Weights of a small transformer language model.
Architecture: learned positions, no biases in attention or MLP, tied embeddings, normalized queries and keys.
Training: a variant of SOAP for these matrices, 121M tokens, 3699 steps.
Each number is 500 + 40 x the weight over the matrix's rms, rounded and kept within 0 to 999. Layers, rows and columns count from 0. Numbers have three digits each.

# v: layer 9 attention value, 128x128, rms 0.183, rows 72-127, columns 64-127
# o: layer 9 attention output (transposed), 128x128, rms 0.177, rows 72-127, columns 64-127
# up: layer 9 MLP up, 448x128, rms 0.211, rows 0-43, columns 64-127
# down: layer 9 MLP down (transposed), 448x128, rms 0.208, rows 0-43, columns 64-127
v72:486507491475480480473465484446454487554460480522508526468521457465474569542554510542490469540478507548527518510482491523448518514510525528495502490514453533483492525470514531533477527483546464
o72:494482511529531484502599530512498530510540527486501458505464537544484440491430479488511528464569465451479497467515490443590486470500523478519541501478528464486521458507493487489508496547464510
v73:526483481498538525486527449488510541483464480488540502509473512490492499519462492467468479523454463472491457498536542495495498529493525528519493484479526515498520560510492486516547480516505506
o73:460494525474508509507490549527448481473550507483468517467485528555510499490511516483523510496493525477481545473534432540537524472497463474470494498508520495445471483514530510495497567491489478
v74:455503475467520431512538499518503479513532473544542483540536519448486482466510541472509529520529511520505455512496520511517471546485450510510527549535539572536494489529446448520477526492544501
o74:519497490505526521508502518502509506493463509485476512497437468566516546544493492511509491496476499450498566449490499555471501461528546455506475474464472486462490522505561548499524491512487480
v75:471502476475496513480496496452542460487481485476546494555528501515533491502455446493508491511469479465446494496515463490512509531451510473514474530498493516507483449525482526492494516495504453
o75:490520505522516498526525500530492496483478509503437488462497507490453513497580511507456480490539533495516490474478514506446503422553483492518486495522501491535506551477529453523488453498482466
v76:502462523513523431470478515509489549494484507469537527475509494441494518485537497504534524476490514503485503517451482518483493449513467501484527509490511503460457503474409494500506510501457519
o76:527511488471428554554538477470496489532491474507489514520524485507501452512457476526504478548529501496519461516498534484487487532455556512552483503524497470527524512516587541528497470511488486
v77:525472450545493520539554565486564502512487477514490508517492529500564502480548506464487506493481473498506551516566519552503478516503536509487502531544492469532500451574540514486523502460513504
o77:493555541481499488503461461534472534499460525496462467505553463511502498533545504482509491553508527505514464494481493449480530496534469535482473483475519540497538559491469478542471508529503517
v78:504551513472475498508526528486485475499517484498527480534511487547511485489523478504533510487492524484507581497479492440527511515517526516514510502499499550480493569565557493546464518529522541
o78:466480504561557528502469485507523516527492527438495517449479513472524503475504510487484518517512469511519460517515527515504518515507531485494468505515487494553544459495464476468547478512478503
v79:500456481498528513465492517501521509550555483515537487518462504518457472519471496499454485474491495529446491504500532531513474505486493541447493572507504471480531481479502468511512487498452448
o79:546528485449467519555467535536481466468461490507505514483515478458557541489498477501520511457532445471515511484468497465522546455511455461530492496480522475537424507514481542467476512502529549
v80:518465521422474562531491482516493529439476491516445507472505466493484523510471509489475502531381509490515521480518513508496493488509535499505550532499525480529531560521511443491470573448497515
o80:477533479523531469493533520481548506512513554512547490523501525507489530520487514445495474464561533512481504481496479471497545488463458506466489474519465522450503434492478508521516433512520506
v81:496515528507502505473448451524476474474511501427522530541495503452498450488483425473509448499454458506504533481490460532554516469484494499520490490479472482427526522509516459531479516486474486
o81:490539490471482477487549508503504561500476521505486457451475523513472512492524520469475517496505519494499496480489564457469539525492540450451490525540524489515485503508524521503547471489516476
v82:525528417457477557499492508546489482450439536519461518490559456488565528486501450475481504554456453454434469527480492462484446503468501505477527469471511550508498443507541471455436533394460526
o82:482473511516508442515461480465471498515542479480470458501438549541474461501495556524485464440479552576553507509541458520506520551505481515489494530522496469504507547476442484503536472581524511
v83:495504515492521473493503539464513502577453506471485507499441492515509486513512469477526492510477496481576536522537500490496502515492533520519510526572495587486475515466495497548490513494475495
o83:487502497518486516501518481490497498470505520536488491527503524478464516501482533524477506475541474522429498441466481466483494495529492462485517477436485436510555488502505495479551474491526488
v84:488491518553498490500543539524539510532522494486503464532519508548525557561498465487550496496512538484460519489487501524535517528495493480511467502485508553493487487498471490552504495540464498
o84:517530497454518497523478464506463500481522469533487506464443484494504486455478518504432510506467442544509467545555540480510493470475530511487540500540503434505543516492536473462524508487501479
v85:476522425508522485437537480459464511438487474493517565516528519508468465478481488500483486454535480511505514493514506575491535557483487518519509509508516564507497486552567532516432548539510502
o85:508516556523449501505552525522505524521492594473481453493476525489494499521578549476522531504479499479526512497462467449532477460511534449459527510513485494494550484472478436462562448458469461
v86:526492473471528494506521508528496511477540513512529492496549465449499504497511517515517506462518467509510496515476471492504519484472555488505509463519483468463504519473486511511501444485476517
o86:517535503512462476467517496504476462504494504493462507499474546516495499468507443521534514548516487506473553519526493491474490532504489497476514526489496503509469506534510440510528547491522463
v87:444493498489431535539487479471522530515491496528475469500494557476487483508526501464452520509449451498503517507511522497522472503502497536472498424502570508480491482511459526508536459516480486
o87:493525507500592485541494526502474485455540514494524539509489468540480499482486532515509433495526511454469503488484505515509531446518513497554482576534481503527509499476524472488468540507536549
v88:456492433514554490498495477523490533503449448502477491450449501506500500475522498465515511527483484529456552489495510519474504502466508546502455503509490510492436528486542539523507533458474477
o88:527542514490485537504517490501487492536572527491537525510511524497424483504472492581497468473492528516513506524485445469543501501540495478491527514466556466533557504505473474449494479572540497
v89:548465539498490471531536517527492554520536491518512455482498529438505491543500501520507522518382473488539549574451559484491450497476474472481565479505497486534498521505522525488472547501496506
o89:453501481525480540488477452461489413505448519481502539550522461542476491474517464475530509504614522489474432431542490488518537516500472525532458512523471503529491469454445501486539437507533496
v90:552473494527496509512525509519513477512525465493558518520489523506502472510509512510494523491470471550529569539542526478534437525507475531502537499540500471520518543485497497491517534492464503
o90:470553464479534498485479491535509524489501488504464483514495457498491537538497485496492489519513516458443512523445469499472557436470488491524501511496548476527489476548498477508483491519526502
v91:559536512544493532468493443484522474499529521500505461508535426525473466529492541531465433523556533509533500508451502501499524484477522542490504505422479492504464485484572511478474474480458476
o91:486550454487499446504549560562530532496446496530497501486527528502537547530539489496503552465460498549429498560514526476444465562512466472468560514584516538541527505497438453498538486474567543
v92:541496448504508506479501514528485464559475543444501448488451551530474500537555489453541510459457485511518514530467503454513531437465462518482452443528542518464436477483474491527511488494493520
o92:444477548466503542533473508468452497478552416550472517455496450491504499426465485546499499490505453501484478487565479575519496523536497503588515560468490488526498513540515517492515506538504467
v93:474472513486548512495536489509516474484510499506526470495491448507483509441525487478459552484517481531530447498497495486483478471547566470488506500503493515520503487500562494456475526510537509
o93:544510470498486452504501519480486544518476522467487482551562554504497485521508481545528463532553533436481489504465463480490531541484489548521503521477470470495521508490423470524496495476463456
v94:527513491471479518537481483494512499504504518464536523530543440502502541539483507542481475488496470513523544498519508542494530463517505541492494512468460486549521501537484532522488526545491488
o94:434527476519527477527535504484550529511487543520485470493499509465476449482540491481528545518511567465505482486477527437485460522509506510453496527536487504502471523475514499509524444470506533
v95:512461537493512525487479491470526522474459484503533520516513559500483490474496463461474544508515489498521510478473502482461484525483521510516530470524496489560479549513501524509533518500438449
o95:474522448481468475478485488521451517473517486492475474480506429513462505511499545541521418511474525482508507520501521528558521450479473517491472487494511505414488471498489509520448489458507522
v96:479466453508522487476475540530485475448518472515533487503536476520481509522499518511521437468472436503516486491519493502414473514537555539476493461501464523519517553497511512520486503499549442
o96:452512517438479446458494458435436485504487508513462482488453500497512501428513495431485569571497526424504500495444482488597472485489480464518495491422544493466553493494502471488468508520494471
v97:509511503510500498528479511520516512557487488503417503539488486440505494441452461480467465446527481424530503515522505474565512497536441495525463509477472590503524468521501491506475488472488485
o97:462513534490534503483466522508501427420482500482528437461486488541530471553537433532469532505467440534454519460514513547450513500476506483462488513527503479508453504462522537470531471486495529
v98:541505520525486487465514489488473531506484534498452479464477541459468447498507475492459509496449508511536460504549490483503544485540491461499539473496545524572509503512518507516447533515499498
o98:495492503506511534529506501499504459455477527500525513523568515514491498485511573509532498532573504512485542507485445518490476517494494507472462508462470498441521459458446489463497475461470509
v99:478495470469434518506484509453520511531514505516483470496484484525550537533511546423460557494509526472541497525474473483487535470523481514525502527474491460465472480471529544486496495479448553
o99:549542507534526486509528429541465519488497527507476528518511509481425457447501509560497450515516524575452503503531518501480437534487554484478540465520508518539553533483500437496539470547528509
v100:572478464497529469483484511476466509525511519516497469512486488459499529525579573509491515544508488461459551529495469443506466553473494468548480473514509531445465482488509494481466506498494492
o100:427494514492514509486504496553494494506487487487511506498473478565496486512450420498516523470476483540523462458513517518504486470525464488474514519463480475515497535471498516542536472518492497
v101:523484484514490545485519438518459552534489517463524534475488530535435495507519478508484502494472517543497515515491457508455464495512494454472486476535560436458433537484504470510532534513556541
o101:475507510507497488510515481510528507499555428520497526558513531475512474529447525509543492511512509485502495488525459488542570490477482519500508501448474534529514441532484527487447518498482438
v102:549504505512469526487531519522462467559519503527552504485503490524489519506442527498423524516474520502472501489436494480486500536512491485488465460461476450508530454499496492498479543534487471
o102:444428501450523472507467498495483523427490480439466505509458458481495468469536468497516501484532496449547479519550525484533509464487509521559536528524522514496483498499487521501481471496517459
v103:430502458496541475463519528527518567516502499517492474496491436509480485513485448547499518487516491491544523492546498506487517481496519473486487531492545504508514523511489549500486465484543533
o103:542514536503469540533524475462505432491500487500507569492528557504498485479500518502498501507522486519459457517459455496484508520514481508480497512489447502511489483488524479478487542496462448
v104:484450521512464515453546537482485490492514478541504526457493492510503545460525463492528559497521520488501504515530478491548480445514479493510483494479498499512546510510517491515486495562500510
o104:519549517482547474556504448476514542490491517479506518563514510526510485506475516487454457495492513510496493515495488481465468533477546501471481515507495507481500474502487510467546513445488441
v105:522497496514511524449480496536470503450533508484500570519534464469502526484502508492506448528454501496527530482496514474543536511585498521468531513529507529519529442501552495561466582464546556
o105:468490541496512509497559506456565478522458509484465443502476556525514496481560510496464525503575519477490473540496514514498499537475566527524494546523507500483493521478500531483584419481480453
v106:480522516485510509511550490462442488477470483520454429504454500529478457514563523479475456560522508531525494498516534519436465536415521478534511473485529492489475475420473518443471481536494483
o106:530509495527459466480481481557533489476532537524524552519533486479475512510475515506533567427451524522488491492496461526522492436534484434497516488474467483551545541488526498497516502459529504
v107:424463471525495460464497515546469519480449526510469455477466544516486527490510515445481484512484479479479491441517517505469495534501522485467534471491483498514523525508449496507497438525451481
o107:537481584462473604512479471482480465495523485488503537512526507547509491475472490517493502485488506509529487542506490520548503487520503513538492498474533502464524503485523508508500550484514527
v108:525528558502489492444501531476482489517543474523524477506575446501493525524532498527501480511460504543496521512486504494528456523513523529477482482457490519532537496546546486527540477497483562
o108:460486430512533528528498446489475515527473496479531492483423565534535491444500480509517511482549529440494462525504550519502560448508531484499507479537561468507534508507502504475514504527570455
v109:500532479479488546488483512507495478521508451529490457514505478449490490515457488483492481495498469466492545429501445470473497503453483456543477515473476521509513466482451488530485446499442523
o109:498475503531476486495472465483497496511486514476520507486482500540531463493536480518524497484492513530477423573482562511510490494519500532489501468532538460521520535522564475484532522481573495
v110:490552494438541583472547558509463574546546463476489533531520473524503532541515492534531463493452514494525522503477538500470485515508467526506511511519518520521457496496506484492497489464548507
o110:491452481559446478516469463498528446458500527526499509469476491473546458506471504478489559493546496530530496539555492543550558506493510471513476494476520502493512497518486530515543525533485478
v111:511496517531532514471413485461526469574506540494504506502488486508494489527481508554476487482549473483500504557481538443490538526483548481482483514507473511502491514475535529541535524454533502
o111:480535492502522489512567514552458544442502444490488501460477545489454519514507493525540521510465486523505504445514495536531522479545447496514515487494505520493489480548493501460484490538503525
v112:499459565481494511447507486495506455502478515428531484458468421497455487559498494476529532550515523500447516447495467482465521515473481507471501511548448483519485538459532470492525576509493488
o112:472526469511516533501508471514505547509498428573473501536519520484514529457505518525453458456494555500521515529482501535550482446521490507550517437479554455494508487542491506521485424485507527
v113:483511469490501497492540522528480474498521464572447482510462504460528524473514477537501487465520485491500493453479523471536571490511506496503483504520485517478527515499499468537511502478496506
o113:529495568470506488523454486464499476470505544462550493539529519535486463529496470496500490499475473503473485514531509530505481518545504474477488527494506494501513483498547556470500507512537470
v114:511494537486513502518499460481497512536510462456487543542555509527442494519546539509523486505495436518519473516484525515515479507510506488495522498487428503559491569482484530506514488526540490
o114:481509473524507484491534490525513503462529524498506411480460500492545502505486504482498528556471572484518510501507477514465528552498519485499481497505556519431490458509521515501474503483421522
v115:549496480551495460468457484485547502480505492450529447529523466481527454492494499532489530459495451491483516523487528545510504488574476494491505489449464529489478476510484522523508488549478459
o115:473523515486513506506503503535438472485461487528430498419509514510518525494530501472500511554488497522520488504512507478509479474444529473511464545527535507538477530513516447480494457475480506
v116:466508501520502482495466530518530472511501500501530518510524467582551468495490444511560481499482470568511495526535503482470472429501523496486474513538510522541523530477469528564542531513470442
o116:526471485444484471533497459437447522506528514516507486459455529449450517474464569470488493507484511462524510439464497481521512531489520483507481540465516478479475520517546500442466531486499548
v117:536506502486511450493519476493461553433567524467468458534487541519525474465491545572468468517479506486483462476520478471419447522535486530497542491483464504502531505556484488521504461516501498
o117:466500519527464506475482513501531449536491504523521515466536474449504564504525497449500519517488505488489537501434540509545528471508537506473487502523494487475493526437524475536479515432506501
v118:483436461497488463556489487478520503536502480477473467526471511527426496517526541499495492500567515520549505480506469487481522540526525565490503561483481527492523488453482514507520543495470489
o118:487567501465491490465514529531555502479504531531547505473498415482533514481464486512494533500470511474441549499478516464508450431512495461512529497481500487501502537517510514530531453519510481
v119:474471469527490558447505496514476556514396507448534550456484496485443485530503464483472498498502513500459484503525536500452508477516502519497561503519565481509555525487531525557518536494527520
o119:495545586439490506558515468479503465532555450573481515541508538498545484475473571534546512531538525557521554499502435523597533517513515489515484507476507507532477505510492539476496501507502489
v120:573536514543519587488498492502516536470499507486525504488521499435509518435514473532461533525461475511513545524484507470502524495500427489568487543513484515516564535532523497516473453553479540
o120:463478496489471493524500506548455497510478470514465471471534496556500488562505530480560460465503513531517476547519516580529510526481529480461498490533548530525453487487511533459535510482540503
v121:549457493485536534502498492439475515486485523515461496450525470562526505506519506482482464519544474531503477492532526410500503545534498498532548504524501531471540497491490529505455478573501488
o121:443519551521490504461504530542513474519528505505480526470490520486514510506474525535527533464459554499480550520526498547567506464480471486517497481494500460482455488486506441484569490465479496
v122:512458546458535496503511524517474513511510564547510494476512492568523517500532485532533508538488483531500508516521484523500499474517514546496491470447556438495552543472519482477561550529500505
o122:529525459506476464513493501451557484519524496483570513547541526467511473506478489505458504459512531457481513518520510485501537485483445499481512534567492506501476474523503500563464499432511472
v123:498479501535508424498481478506565508439513501464491471527517509494547496487503557521562490491574506474489501503482499444458522473502493524508444442528498524479450504499502476523468440548553531
o123:526508491470516566463526513491425425556482479497458507408476478514473481504502476456468516482447462557528465494508509545519429565483502453525500530480519522532522502490505495498546526504468453
v124:469522524517544496611501551507510552501489487531464508512496524482521488460502508510493514495464481463460481491456509556460549510482497494523509521476500445477469502500489495541520513546503501
o124:526453494484509498417479441450510504448530533477531498499515486517458505533506472484498520507507501499528500495569503481516487511488522508483500464491497555528555503523531508506500492473499513
v125:513512512464443541474505521539508506503495490483528472562476543510514508507498467507520535489517484505500471509516548516458502530517481511509465470527549521522522486506543499542487549484504475
o125:503531526489552447533459517472479508478516526501492503465519462503490504485528527504447479501502474522517528501521511462574488474527534497498497555506478466488521523505477503491473464483496477
v126:478513514531533504516520507522494508491543511508554493526527600487485506494471532523452535477500530516444523462508525524519521525480514553470541514514559505535497545481573489538522492489506502
o126:525528504476492545526511496547485485578476529506527486468474419551514465540545525490541489526519460496530511493516486524532592467504459486510490475533498468453481501556483477497510552501518501
v127:486482490466475464517444552477442460522467451474505452461457497505522548444487527504515533466438539506496506498496540522490514477511493456467496533504511535480486496461516475539529511512482495
o127:488475515462554558503526456473475526504508535526494515500516510511494485485467498492518477462621444498487462452517478506559521519506558568521482467469536492504522445490478495431481493451528509
up0:454508532437529481502549507519484523501426464515512488460497505504499453502531508487478557551510499460542483421459545525512455562527498468564520510514457464570511514466475527585498538540512474
down0:526488406488499519455515501508527546538474530468439421527438496452536549488433515500490469448492497495390470485504607517555546506484497502402498531509454522479492430510484491490497487496461511
up1:438400496520518447496518470499478464461515574543505502537512463396512485479530484566581536522471542479483525547557449529517505558404538459477447476513497479438475495439455518472504467507441474
down1:412545464451525462560435448539539569530524524604543481500538416496509446457500444421417567493531428466497611530468514551529497539491501491465443514485438525472458438491398502481437529422438583
up2:548549460411524502460509486510480507488506512455436492472520514450494449542476523492455446556587524536505469508496491508418499512474483518544456544497551487476461541509539476473528544468467433
down2:516515507524444556494542519535529534480501462525505540530575544510463464458450527428524470503584543451474532446558501475472531475551455445485588447428530561518519501448538438471513483508484430
up3:499525516483497479486485529498542507385522497458553477510501526487529500452512504500503525487550503437449485486459475519439528555511548547545451535601525459445525478470524455559577574515501416
down3:533503477579494538537524469587550519482446413485501500589497488533546472491547528557492550529486474466573563491522524500486484472503507540506518534477541557513498489588424620584475522440528598
up4:506471459428503554477518423438455532452519501524493488528530448522493532504543477515516518531528437476484551474514456539473397424456563558552554511556508516556510480526518477531547515486537465
down4:498441455621505487546577463547489508454512530517496502508511537549507495511476460519477574508486526531480570501450422503557488511554494525587556461443545561514532495521472522472473479554564416
up5:520443421445517495487539441449465467499431463509536523554523529501499524473453497508545489541482496441483553492494539552466520523518553468564545437478503520512521465469469533528493484505472498
down5:492526514525523503475432525552586581497509511502512500467548455500441518539445404555483505491510488513469535502481462458522498522506476447449610505537490522592583510538510497423420533525509549
up6:500488412520504445436542481543486507536483532565517486475517533457470462471475530537482528513464583486531483558483478452541480562557541516538431514423469562518498463516460469494419523520431506
down6:501478510478501468526460534450452484511514441424449432480443548526610476535519519484529528488519477423485471411467498562517509507459461499492481580514531513512450553465555536568524415492417484
up7:528492518483546482518539511521445535472495454504488472451503496480465545502441484593396607482542535428576524553514561504468470564521586488537469480520484510443532475467426507498453491486479521
down7:560506540479507469478475443459480471461468481579433498512460463490523464539424478537495439459572569494491498440464527525510458500551519543455508569501531477525531445546565476613500479481563532
up8:557514533412513528564461476409471523489490549483505456565594569436600457480517471567460508539515464513559524548421511571481483469477468509541526525547521513520505482511610514506488538505471447
down8:478510531543532444479471471475461525529496447569477535471522401562433471485476515420519439544492589508441618452468530417470472487592536460511483478503512522543464508482495496513431486486494548
up9:522517425508438534468561498449464597507394428435525540491489485470532511540534490514530459462499521504473531510473492526483483513511530426518498480396486426549500547519439444526518509523475556
down9:498506456455515491498430542483557487532576506491536533539494596505492543453462470469508538447532554566499546474506502485457539503530471579456424462534447514497510608490509630494476499517531430
up10:427516488528517534451488496543527533506535434494505498454579496518473470476494479502519455490513518480482538538570525504499501479514477516445510560509511563466452482553534494495465509562498540
down10:575466554515501458492500502475510487451495539537489523528496466501508466493522551529468500491554481498490432524500491469507498491500535435494490488531477488506549514466481488485517499456509472
up11:392544578507459514481516524534446546513586487473555493464459508511464502461432503511506445574521537531482470437509531485527534412501514624488524522523461470511561459526549425474477519502508517
down11:454525566552472553436436488463501446508568507540479543491562470497537553558504557528510492540512490531466536431432480512409466479486482510485507560424552434459549511432491448473542568480502494
up12:466532495525500497547521437551532509513527526558435511445475506530506488538508492474514522573489452565471447510477510493564505507478518490473515522512483529474496438521529493463537448484515456
down12:503497465459572441493482500495540519477451487514524453482442502501532471456540449492572490488560553479493471438474509498538440545452513478511481466468498513516448476550444459478456473470439523
up13:457465518455481504498512437532503534592482546473473490470551525524467495477494540554444494390470447411442501468511543524618579517514617430531503481435546449615508475514512501497435493576511446
down13:417460469472543470488480484522573515457447546573528479523519559598408540536522484559521511463460518511463434500524516478478483450479474506530492559460524440506502457427506490508397541562502476
up14:516531472486499475521485460516467522449481432437456497547490567486513453486478518437500519585538556463397464503511457462513585564551475515546516589545465462460508494400542463561500461506508476
down14:527610511529464526476518497522513421433452510524509558552483474484524496458505584501471479522496468553565485559465454512508449501482472515457498473457516563499554472499480518472493574451485564
up15:482504507434454519545514494412462570550510491506547515483478532522476490479472529546496525515510459451486457409522532512525486441503496526492567436557526526485489510442535485568565546553437541
down15:471546553544481566531478538471484585482546571544531501501520522435526510569500477515569477527547464485504438477504514514481495457581535434483570491476399433505491508505536537479436469554457483
up16:465431511477567492473524554498502403473537464500519510502529444501489451372469515466445462537559502471464548586594532532459528467431496421500544490472488522443487458501505516496532513529540523
down16:536487440531463460530491507488434498462526461593515519565460525491581521476523460516489521426564483533503516515502535534530552483449511510497523487512540496495558485462462463503484479456510427
up17:491462511449510542476479538561450470522513525516495468480448531502577514476602442461507540503520559513539494541518503506538485482518477492488535450509553626522492453543512502422557461458525511
down17:527509500493490463487503501505498540490546517493513470456490540519475603503409528512528519494514508548419509499497534474496502526462501516453492496513459457460473464412539473494517445500551499
up18:469479502452471531499513523515495553495520435532474456488444518490542419506409507467518511555548434528524450520499441545539533527455525527498506449473489486480546471480455492505529472477534599
down18:478475550466438534462541499478558484532477536533510498566550491496509494488451507538508519426431526431518434498580481563503493451576557569551467482504491459534467498533536398459546458529574556
up19:445497395468482461521506492517505552511517462534498450610480476497480591515538518567498427532511463458472506472426496530552523500498487557450497582520477566495451498521485546448483529516519486
down19:508487496561498500501534490484556526488468424516499580503505510534476463561508533433546463472550442538472449437460487488463446470447508429450504406510506516476523528512441468535434478513475477
up20:535488531425482544497531519529451490522510579523486548480509511453477412513483470567511500568574529503483490520457448548559468486530499471466567502485493496470449523512477434528478501573488495
down20:414548523475585482482497446452464484510467476505437561510484490515482505529517496463502504356481505482565475469513458499451454511536459491509476520477473520510535474490550457486504524438511479
up21:537514535526466474574491509493466539542448548504424450584516453454462474526489560466522563467485455465526516553498451517497464507465531517511501487455462491523460431494481557497525527406497485
down21:530556436476502529480546544582509503450550509513627501524500497529492473511552542492532483510513512501553533532501500429466539466479553483509546514465449561421467494496498451415514518479497480
up22:452588505442521501458520545487491543525489506501510490484474509478514524483459562533514514491528518500474541474500439502541504477529540486495491496475454472450510431484479472490558457469505488
down22:448491531534502546580455450471513475484504472477486462468505547489542481500498439453501442476551503506534549448504519528526535533507522544488469531488485485466451491505538553488468478441494549
up23:455472559462510481498480487456483494397440560531562514474478558560525555474524493530474465534591491527548503465543502561463487548453522529450491578490528495513471526484496504507526460514437470
down23:452413540515499542499535404416548439445440496459556489533577506547457446517486511472447489555546481469463511518470536535487482399496466503484490479511531515550510571509522493456534550489495471
up24:561433561497512468513505468486422468534456484568488532590499590491471516513522445586509525495484542532483487518514517479500447549464546477529434458526468463408477488472423523446489585453406446
down24:393569528510534488513459489439560481465509544541531524516542496513478476474470549557490532535454516463561507537433526519506514438505565544534470507420430469557468434566559510537476535495521559
up25:509573473432480487490517549541378514487547496522496565577531497552441537528547503560486580427476520492444490472470445489496597493513503561495407447456469521478442481544469604516509484477491500
down25:473603512510434490478484482517419468500472598579482591490429443529514448489523489443481498545524491474516541477448543468440523482514496493451548481468484452409532463530467556411466515483471499
up26:548531436502456457486526483478457488498579556510567537530524504514533523451521476502474482493557555478490483439511472432468527540446507484560437521543522483406528481571471507537558510438475459
down26:528501506502551480486498536563585542516457504540491548559458549504487569543426535565516508456484482527492534450500496508523470551475513485523479492497501517507425474578505457537521445533480521
up27:487438491428491589475484516532463495555487398499482471531491486439495537549568463494541512466507528479491493528512486493509487478456560499453426538439512438427522485480533540427473482575535437
down27:599542538384518599488488440427553480499487427508522487479450518468479527530566493444493505421500563545476495550497416466528469513532533506482423494454476461441522476473555528467464517578606503
up28:526529450481528444531447427424500552502497473466566530469457501491501419476465519478472553497509442547474406514509504468474498526555515520474540482537448478525441479485515526490538483595549492
down28:487508479501480487475460509525487458495528494546512420595545455491528511518477475511494448529481486493543521480531465498463421503536484496414433449466499541482486540562466484522459476465519522
up29:470492450446416514498541495539498470519500530515473563504484467475465515492442458535523484478525531531520424540504551498514501418423540495507566519540541564535502485423515453433570561569473515
down29:491455524443471493449558560538502505426519442491559471515531445481530504536431525549490522526451528599480503528527540466535511456521460484460556509506439562540543447484509487430489470608494519
up30:527508518497494570508521518499490499529459524467561462440502503529516486543509535409509534540497468502527437483542495462481489450522487531461480561543443518500576480503561471440539494486508553
down30:507526529484485507432494522517424491511524421460494513534463460499413499549489490589501467451511510493493509565495443468549515463542502515514451489533435460502489629539462508519514540534517483
up31:451453543517514464509538542541525456464450495468513417492472562544533493546534544525456460494564563464509452555513517531505455502563523519588554511427466488456492467524539510521566503501448447
down31:483468483513497449494531475496483499562562494468510513506411441451482504473431485480489521505458473502490427457469486469514543514497498535545458455526502519519518495489470478492473523509507520
up32:456433490460513539482428464485507518490509435597487528500553478444488439472467541437492455554455487525543414497525490508463475533489503504585449478454472469460473452531558542539575518452386530
down32:455549549535456512510558526460482508458545522540589518452527527543477548533573465539474472549501499531475511535476501481541452474546490541438460496494507505504523609474465502393447421547479450
up33:501488596465516514560599432524473540419473479493469453496512532536507494451531480444480494555498446506545510459506436533496511451523518520536503448554527577487572520461545485498413497490531435
down33:573476464513539495480555508498501511491570563492551456481475482538506554523474542488499481508537453498466503505482510531473461537506554474519494486510534488508458500535529579469546465513540494
up34:449546422504539530499453472483506476502538519497497512497503494539497463474469456523559483491580513470491495492534540474510489444516487572482562495538482520449511487501542486562548510523440512
down34:559445566494446501478479524555461484502527533456477511466454512464528507570506484465558547520447486519534425519429569559453538507539455444520535528540527488535480478479472470450477554482496502
up35:458547523501500526415489493563463532490451482448477508542519532426539511475475511472549534525461481512546532544468368541499509504458500538505487512450534511438535528436578532511472531507531514
down35:510521538448488490554504474547577516521483474541464497509456456480517556557553432474547490472477505529531453595576597446527476503478559561513489497534493494472555493450529457474437494534488495
up36:551510526488581536488532506502454518476524515518520529446515512468557515447506538486442445461469463564517474537453474503446514498526514446487561538522499554448514452581483507453595506496485475
down36:444521498464494456525530555445527523565492516552489506484497505454427427481517555448568528532481561458468524465511543494512534537515442461526513509532479498592424468570548508498473539540545510
up37:431531471501514520501517488490480469464493476558499491451434526501491526444422553513565528549544434544399528472508546428563488549565554485483446538476509490546574551513539497604467527505588488
down37:526548538497591502466490509457462466428500448454520497549545451452507423541498477529546406533523585505512463496548444532537511508475529541480489513434487522513471517534535558539443497459522518
up38:520466496479443451444549536528467602498544524546500513487506491478474444532535518521502578427502501479494507519471506494571511518494507466521500483480512426534491511506538502512498550501539542
down38:525488528534567459554459587502516494416514505523568552511493424523454506483551538497514535511449527476456457598491521572435503434504595536524448478579502509551565445507486512485514548546506488
up39:503466450538523519465474473400498476569485486461542511465525535460497481459490493501485483491492510518478525508409543490527456477566413433451479532482525550492468478483524518527495518492447488
down39:488484478382524526494522462537507559494468491490447465544510464490557450519499478487504516481486480456496520586468521536529493460467474507522500556559472494473505485523469556534462513537489549
up40:505462513530519523475462509512489504470543476542541486472488499492598531447454487499488601468457512567465414448467581506528524511428553523550515451479516448485566464490499503535508384550527469
down40:517516532482502526493486501479537501489445480432512532522483512544440472507432531433580489472487521593479462480489484502515539489431584501495547461523511612454468410430510517493476474493478553
up41:576498407518489555520544509475451502513531525487490482481470476423554536552502497531552454516549481476460549436494479558485477501599496477457525512480539533494462527453513511548588557433528495
down41:466553581448535467495547483526531528501521450505515560480513424523460529529560507498490520501509452512580570482439570494528517532482455444490535473447437558521495439550511448521545532532569466
up42:522434507496515534493497493462520451505445506487379508491455516493597578447520493497558601424472456523488530552498502575523465520517511586578509481482502551474489478402524419508509522475500484
down42:458499494535499470506533502450501448522501523520486445460471514505524519484408526556419528525508444519454421540497487555510501474515473492532522583467543396516470503502474436468460554550466481
up43:519520437592508506499463484484473513443526514471557466490464478529498505502452547482497454544545512454481511563480518462477521495582478519576486474548498536512480505510537522456525452441452457
down43:425512511482502555517507484510519501531508497557461536467548526528537496567526497511547538481504473480481458466430483528531518515420487505451476539416480447497544515474547488550431582513468446